Part of a small language model's weights.
Architecture: LayerNorm before each block, biases.
Training: a variant of Adam for these matrices, 907M tokens, 6919 steps.
Each number is 500 + 50 x the weight over its row's rms, rounded and kept within 0 to 999. Layers, rows and columns count from 0. Numbers have three digits each. The size before them is the row's rms in percent of the matrix's.

# up: layer 2 MLP up, 2688x448, rms 0.037, rows 1464-1516, columns 168-223
# down: layer 2 MLP down (transposed), 2688x448, rms 0.0255, rows 1464-1515, columns 168-223
up1464 064:455540626508426549494515449480489460541535470512485452509541499513394520546552610546576500495478428500515508426543482530580569478469438471479556550558579490446480493485
down1464 054:594579411430549539531500457487546478524529565464466544402482390554554436381394496489577514532482482515451503467479523492435524427518577415500560494543534488485538507579
up1465 102:450523459543571448538549464539540547441430523532515465527338485561469526497511539526581547630500508468458476551521553514486434515508574440466523527515437561384531539551
down1465 072:477406523475519556481546572497499467600536522507505421534576563530513447494494545540501506528540422516565537558507500442500493509554441538516535503523531460452487407536
up1466 128:438482557388473436545581446535493505491408526475491534584463552568488474488453560468500540606507476592461446527469580452492560411465454412510497524505430414416484489402
down1466 149:497535490409455551492531383577522543478565615536532516398491507572512463435578497477438340515492489422464463476565500446482471487568499547445387503578396410635589649560
up1467 046:453445521523505525337577529483489494533568435505446487490544444572466479488518428389494532482508506543447578535511447555556567478509622493464429483500589587501561527468
down1467 028:567516525495563522572465479531475469458467615517413521523467482514495407528460492551507576496513542455519479435583514406536451492527475514416584494517477495466497558500
up1468 042:536471527550425508525453485507497393512474453535464533453497462437579433405382520413512432471472397543437506494500494462570498467555538540516412524563484539544475502482
down1468 021:491602474501618485486489482530540624520560448442515483535511504483503554536509519561532535463569496504537461576511552505419530564513467522487494539538477439586425460482
up1469 119:425456550482474496559469454438535433488452484529508567478505439505467559575484505592515546515530536557513440471562537456455539392444569494405565492446573514447434491554
down1469 115:547567476465468515498540530459450507526298455474433495503592515454549527528432388578560532498497509531544512551532523499487500564480525605535512473542525437354428559515
up1470 117:474555481502448499575521475513561558424492538596461454437437520506442520554563544569596576568521510521506477481535562508478471485490545448442487571525551479469521421497
down1470 072:541515525539466517475454505615508536452400526564490438517541499585529457539476543469525533503521498426483483493480463371414561445487419547483467549557566447440579538541
up1471 103:526527457543397556506541481497533563483493508534443512384496462460518485480473549539579568557580575477380506481626473581455468503515485511484444541496505542508531540515
down1471 112:539504504512586554496489481421518514488398487470518538536566489470521480454419491486457549576542516510448506507469556477453552462546453456513432463413528506485519532426
up1472 094:406524493402299580486503459539502510484480513500531492451465559512459476539436390501544481553513524574448456418475460484433506446469520497419492498476633473453512473577
down1472 068:542498467442537534460513469514462462519537514406565608472487552559531527530556507530422613543546534490462475508469473477450447478493444461541498490555605538542511487456
up1473 067:490493469519448434531510348469502487559476515636526502537516547590395502480541444444503493507522452532511511486462528467482450377547410496513561528516501486422521529496
down1473 044:480527504516547561453529499535490505444486507447470528502506489380493452521419578452507412498449517505508488390518515449483459474527493530460455465517567517554473478426
up1474 113:507469483504475398572462436554460483519477546485442470552467463497424479496560421567568526495519505518519491632496598539503561552458509496486399534557539621507593569496
down1474 132:515562571599594565447462543517473489489515489590543504507536494566483486466420612585483535476509371395475625467532478554531508505491502531501617462474446491624484408443
up1475 041:563524438474502464588450549569557518559559533431499450435515531494592469531417507408550490442572543553502502534514502499469570496497509463547484510509432463511415558557
down1475 018:547491400487462421548477482497463400513454484480490580554541555589427473486507355521540506443520557485576574450538519508615466583499537465547503492408508556490562581452
up1476 036:479454515469502467501624444453446554535501480484537464571463426453528470365506472549574454473529568488471463541574545440389508470532448568523510436589463433520395423598
down1476 015:518467564584411573549445511586558541608509449486487531506562467519482533525446506430450535540557473523511455521498474478547474611472536526515447532484534571401527573446
up1477 098:454513450517474492590544459488523559449442584519423471524360573561532447539521544444586575551568557519439447548547543533548504443437572375414505549542479538391513534449
down1477 122:508562560510441502464516514430478597470472567553480506487641564533477434521501541490504554452368444486501576507485563473470480424523480513550504526561604446435583506494
up1478 071:544573503473551507489522527575616561479510454482490436392501494616468534479485457489532515546514452562494481496436517514470545434396533455431501501452415466466516499470
down1478 047:495441587503446486524488508443412430509465489539482496534550528473419573522567532509411551568587494463509488454568510495466474615459433513560455451563537459596532542504
up1479 088:408489519449471555581455513425543550485498536549510543464502516469529634457539532392485479498490480492518500581463570575522440418470422526408501452443580467489546378580
down1479 071:581481494419453505456508455504458491516462524438450586496537537545577490417481457515480513426445565448493537551490527519498601488533534567500596560424532477504503564450
up1480 108:413568440449525509552524448597454394439473482446535499576479412503421599464548445521601512483526477519472494499507524592471503481447537484441460545505467495480448416459
down1480 082:526500480491557558445448564506445496472471472439524617501531420545529465547556572585552534554631472525450553478501475516573496532488586536515513575507438593578477511488
up1481 127:502504510528392511478473449455594483517540509548453521457477511531446516508433603573504517468583639478453521425572441481502564578532492512449423511638508451484429528494
down1481 113:567498486536447587613427532577533472489426510582519527549472462503541515543423511579552533511435438439475477440460495519589523518500493454524446553591476416423531516494
up1482 106:535502485507467442493479498551578473479487555512564459537440453586345532633454578467545448531546486599481526506464501425530575430475581514386524529574560486437483542495
down1482 100:547405475592515548556411529478364573487583495492563474510554528524612566506429489620469342464470514501483501544541448497567462510509458539619504429541508483543487441456
up1483 134:493494583493469453500472426452484546510526571530453487509492419483536554450568488544558525509518517509504502448475524578481466517502521526492452521518489438488565544448
down1483 147:495548573496424542500510462560579530506493493515498491436495528520473512466498476532598491473531484466461565492513500480459629492539631482595470553500487449490481449498
up1484 040:439485526550554522581607395435587443598497478525336454481467553501491541539498446512526519526455527473553556502496480478499514486549530536417500463446436526555549560640
down1484 016:565523550467485495465471463465484552543570525428491551405609457486534450559527532531430524527504511592496453517456509478373490502514510547479439495465590565505500384527
up1485 042:483529516462437453538528405509446548614558560470488470438467497530438508574491550368499494537537497477479455493544562608545524607532614518516441440557481442529530436489
down1485 021:522464460532470503587452486514511443458404527560546552507549469550519452561554415596476451534458479477439541458513466409509475516489543468535587496500455492429571461550
up1486 107:455455570446539476511545473514501503526513527566464398549490440516476498565558653461483536518531401510581471341479473514390416501525460528459508597548480486484528506545
down1486 076:579551450445505512623466534446456422547439429514516570477490506468516573516514576540442548481498526490554476461548448495577452526564461445632548540534511504452461479464
up1487 128:567459586489405479500449446472589517489489487506482502520461534514513444465583566479561486489567544408453424410531492554532441487483540517388468558552535526430570564561
down1487 135:573538550540405468393467551494473469434449565528609380511465485405479522526484465502612486453522521506522529501568466501473428421477443580383553429515536536567484583578
up1488 108:514559473610528434511477428548561573473516455476511424468520423544514473388526431493513538497495481575474489458539414635437489508489568468454482600479484513553466495474
down1488 092:551354492525541615502436506393493576517520500442519420500418513572495368461445453476476528485463450600518440527505468494639472442453507533571392531451487537434522506443
up1489 105:504520550421517546487485563497547556483401569548527513506501509536583415551513577458548512523551471596583522499561549549536478435461427508419506459560545442515513440472
down1489 102:585565476503546532440508474434531480476561495489485551472451495473471446574528519547495590469368521543479539500479476468524462444485600429612559388624545526522476573550
up1490 123:515456548565389447516552433490440495511441605518489547454462568522478573498548511515515558507495560551399499526513524466480528401537592484515419514511537516503485470381
down1490 127:512463537544561513469517506465492576464454529529494494537445492509424594489535477528435411553406516596466406487535554558474469503511538561601472386499375556593486475452
up1491 040:581491521500461375469434447462505508377401479445522464536339514481525541559487463581542451608507473496512486415503433436605445468593450511502450505486472478419548568529
down1491 016:448433492473526557332512611502450475545505410486601489441491470598590484498470621456536576510483558399530474561472480472463543551511510561557544556523544548500523458513
up1492 073:561489475499431503596553472545479448553570607471486604362437530530523470527446514499508492492572531474439520466492509488521464448504441504482447447505453496626583501473
down1492 056:416520490507544543453499472493465572520567448471487429492552494454472541533500455485497624489483475516503475525478485498520477523531525530497433493467630571451471434503
up1493 103:483520534481460596532419460498544605499560446599542420463519482535459522548505565467505516544446460509561515520485615353536627365444394484384531405450507536535502340572
down1493 090:527414616544520565568488530523508502529529531474514423442519558513510537556545475573459481545410612504309486458483532532464542492478523422546530504451353520473586460496
up1494 109:498480530501408525544486445515477534492457477543498456506497458636502540504546545505517577564488427622548539585517461435449483508531482458449529466502460538413514481489
down1494 118:482470639535471551543495476526481532516412493444415465453552473551438506536496489520548585571467497466548547533519555490530522439481493499478555546443438504642456466521
up1495 107:490462590543476545501504506446477426533538563578436531514455476479430452622428600464475493473553520472497485454503591491520530506505425479531446451561561478490575463516
down1495 084:566550556515525577473513472429540552461530445458539536461498508507546489452476455395408623438518423378481520447515544496617562550541531565498533512432473505442510510522
up1496 038:530483487534556424589448416514586522502468469616506557445473556481465519433502519578555480612440516509539469424536533494495425524477490505545584548477495484502404586619
down1496 017:478574461453430483423496578472477619523579480446521494499483482544450560526495546448466562474554530561544412569420572572362462472573509499422408417580564505567506362385
up1497 122:404547498521521512571519512506498517463477487565521433506458505487489506572535501557636578601514492556498492504488525505489463465447475390414476554553479466465492471452
down1497 103:592507514526478510472502452564472603534513487554489481602563605529550432472472490454492519459465457539507548536468480449549573395589527550564479604548451404458443508473
up1498 093:533463554532449518529575459519536499440503527524479451523403570515495480522525536499557571587547550503450476570502482482480493531469539381409402536513445540387604510485
down1498 110:555503574545481580480479568512471584463513511549529429463555563494525384478589639456577465487498481502469612556492543544541509422521489482513497464557517527468542457453
up1499 115:560567467509582449582414499447574529502493534472455446449521480504515453495543489429459541508488510516422466415538497543508365500509509549498595425512486434458520450506
down1499 125:530504454651510479483543549501476428517489483433590464507520511554497483465491571425556518530474525524464555542506523523467400451516526541449533498569471486469432587533
up1500 131:493569394489476464507515443556572510482493511483505519562474541519493396391535434485542517511504511422379534605493558490551470435495629472491553489512572448510588499464
down1500 150:534448541537569427505488424475477542485505446501475528422429479525510395472580451482442499469509536463454428465495453558475463511551614527523483576465507603534473517445
up1501 125:575594422485518438547499503514580525532501467583448508455467595543448404520514521403556496507506425476570466459466503493607545461555482538494484518623536434452494533461
down1501 120:518544482488576564532494425461511484496528508602519546610425567468543486470471426447488570463457492482567485521473516465513485406532491493608394530511458473432518537480
up1502 122:534595447588499562491542456416491504461552535504532480464493540534558433537461540404481571525468538612423519501497466454540476438486543539419528489436557466465518455460
down1502 120:514567528436407457452519487496541474501479514542527550591528534440513442495477494476502575483517557472440474474542520495548468402511485511524482595433519452455569487571
up1503 128:453500517528432495530458462519461452483528489531544397574480470542533511493589603495549486477515558481464539543576507432486564344471508474404582488540575567451583377430
down1503 133:575538455485522468480458481399406537501515518423603443450450578499492519455535504537487522435549538453541480427386467462457495626472509458495446534531486479474515563505
up1504 101:506501578600500522507476429507414450501588451520461523428464415476430401537525441495542468488577449556501539527489483581518370441512553557472444489522436414482512561476
down1504 096:507517495408563505497508471493514521521537507438591490534533503457568545515474433552447466495536489460530517526378468531515510593519525480571610504405495554443483470474
up1505 108:440567510509482564540508507465504558468416430498495545450440534514467533526455501610506553552545487488502545525495500479545440435520455474468473511502434595406486399502
down1505 119:521453467532442518519606498479479550528548471528532480522510601489498463551489553535475452509544527555479492507523432495495508506503602442473525595500519551559479538558
up1506 121:522565515546525492512505492633412432508560527528529465562468592522505587542508510423565513515495523469399476526564438385424549473483462515474533495460456520522514464444
down1506 114:544407473543515437393468524569578465480563420541456397488508441579460497555506474580426502556510481463428560510493442625466415525491548486529440539533479437500476513468
up1507 113:460489503457523522464537499470421490490439564498474417577489452482474480556418429462499489568442464617505448556354517436425513583444527473516528505488551512471536404471
down1507 118:454597471449501504498507568425559516509530534505392583538441461448512544578539560506427553543404440578475449533571550528415488443468531569485517517482450462529613474569
up1508 038:459524487571597466503504492466514562546437504519427545508490576483540513487596442641560505532475502477504567462463479456512526529486533441530547498510453542439551542526
down1508 017:590482406442503519433475547514463528479536510458552505511510475567538487484457557370526565511469557503494459506439464513457533487549478525524452404524448484503435469574
up1509 100:432531501452405530565540478518543498445476515516451436456440558498383553574508571533597584533559603516510483513512494508502465481446485471443473542496484494400542401483
down1509 108:404501565541478579527511431513537541460473562503461464486525610482474433511572539494556529536470535476478607493483595507558402465464512524464474474549454467440583499484
up1510 121:473473449436473511532530472550552608500417563449541525489496619415478508380681455508532561486496428544502420504477454458457507509497504468508482551453420508522471422503
down1510 143:455486511535591436486531485428604567512392490528573496448493584485559479455487374554459489500452411559477535558642523419545513473486541524645498499457498533395525469490
up1511 110:451508517476495556542538468551613573398527493579472496565418508560493467551529647577558594589505511554444436531500558529543507467444527387456433537535561579484553478510
down1511 123:452494576562514592435456590482556508491400505563521508543544562519470365561486530512511510587543413455556601579509524459528509464510478531623516577497516497505542497524
up1512 115:493568486601482454548479451500618504518492497503418544492452467522538442513513547489465491573542511452377420488537465588481468511512483499438491488510461484438562549480
down1512 113:502508460492585430474483473564452473458501510449540455547544488483454504492507546628497576453518470564457493519502453442412494456440465501540577536484529450469478431444
up1513 040:425573500520488547446507463560567497557524553577568484484498411538517499543585433463496498496396528463430483483450471546548467482387581480505520491518464551525423493479
down1513 017:608536531508457515523410481450509357472461498472498494520436488436465435455508525514431505459535473502494446489562483405459446481502502580538533482457495525465449552549
up1514 119:482522585516571613523505553581459591504440567536467430531509424575505521509507564474463486572460434609441461491453559497547428535493490483467529522559534474472506414464
down1514 127:526513500474433548497578489523541626510497474575516540522480480446403508529520641488527430449486554519458445407477504511511579536490532458500546510540548502538536551511
up1515 111:554498527533525572516582539465503451476517579485500494511489539511523541519525623497500477540427501600495483511484422414420475519480526450468473417480504585506556439494
down1515 103:495463458461494494521496511426522425508463604511449509476525447425517509453454490410514564532557485522514497437504476579553507421511451482442503462570553498436469490466
up1516 135:526515557447483529528479489546506565520499411503567475558457494501511457528540497500535507498439484433463513593440565436536520439500422515510529496571459473434532444428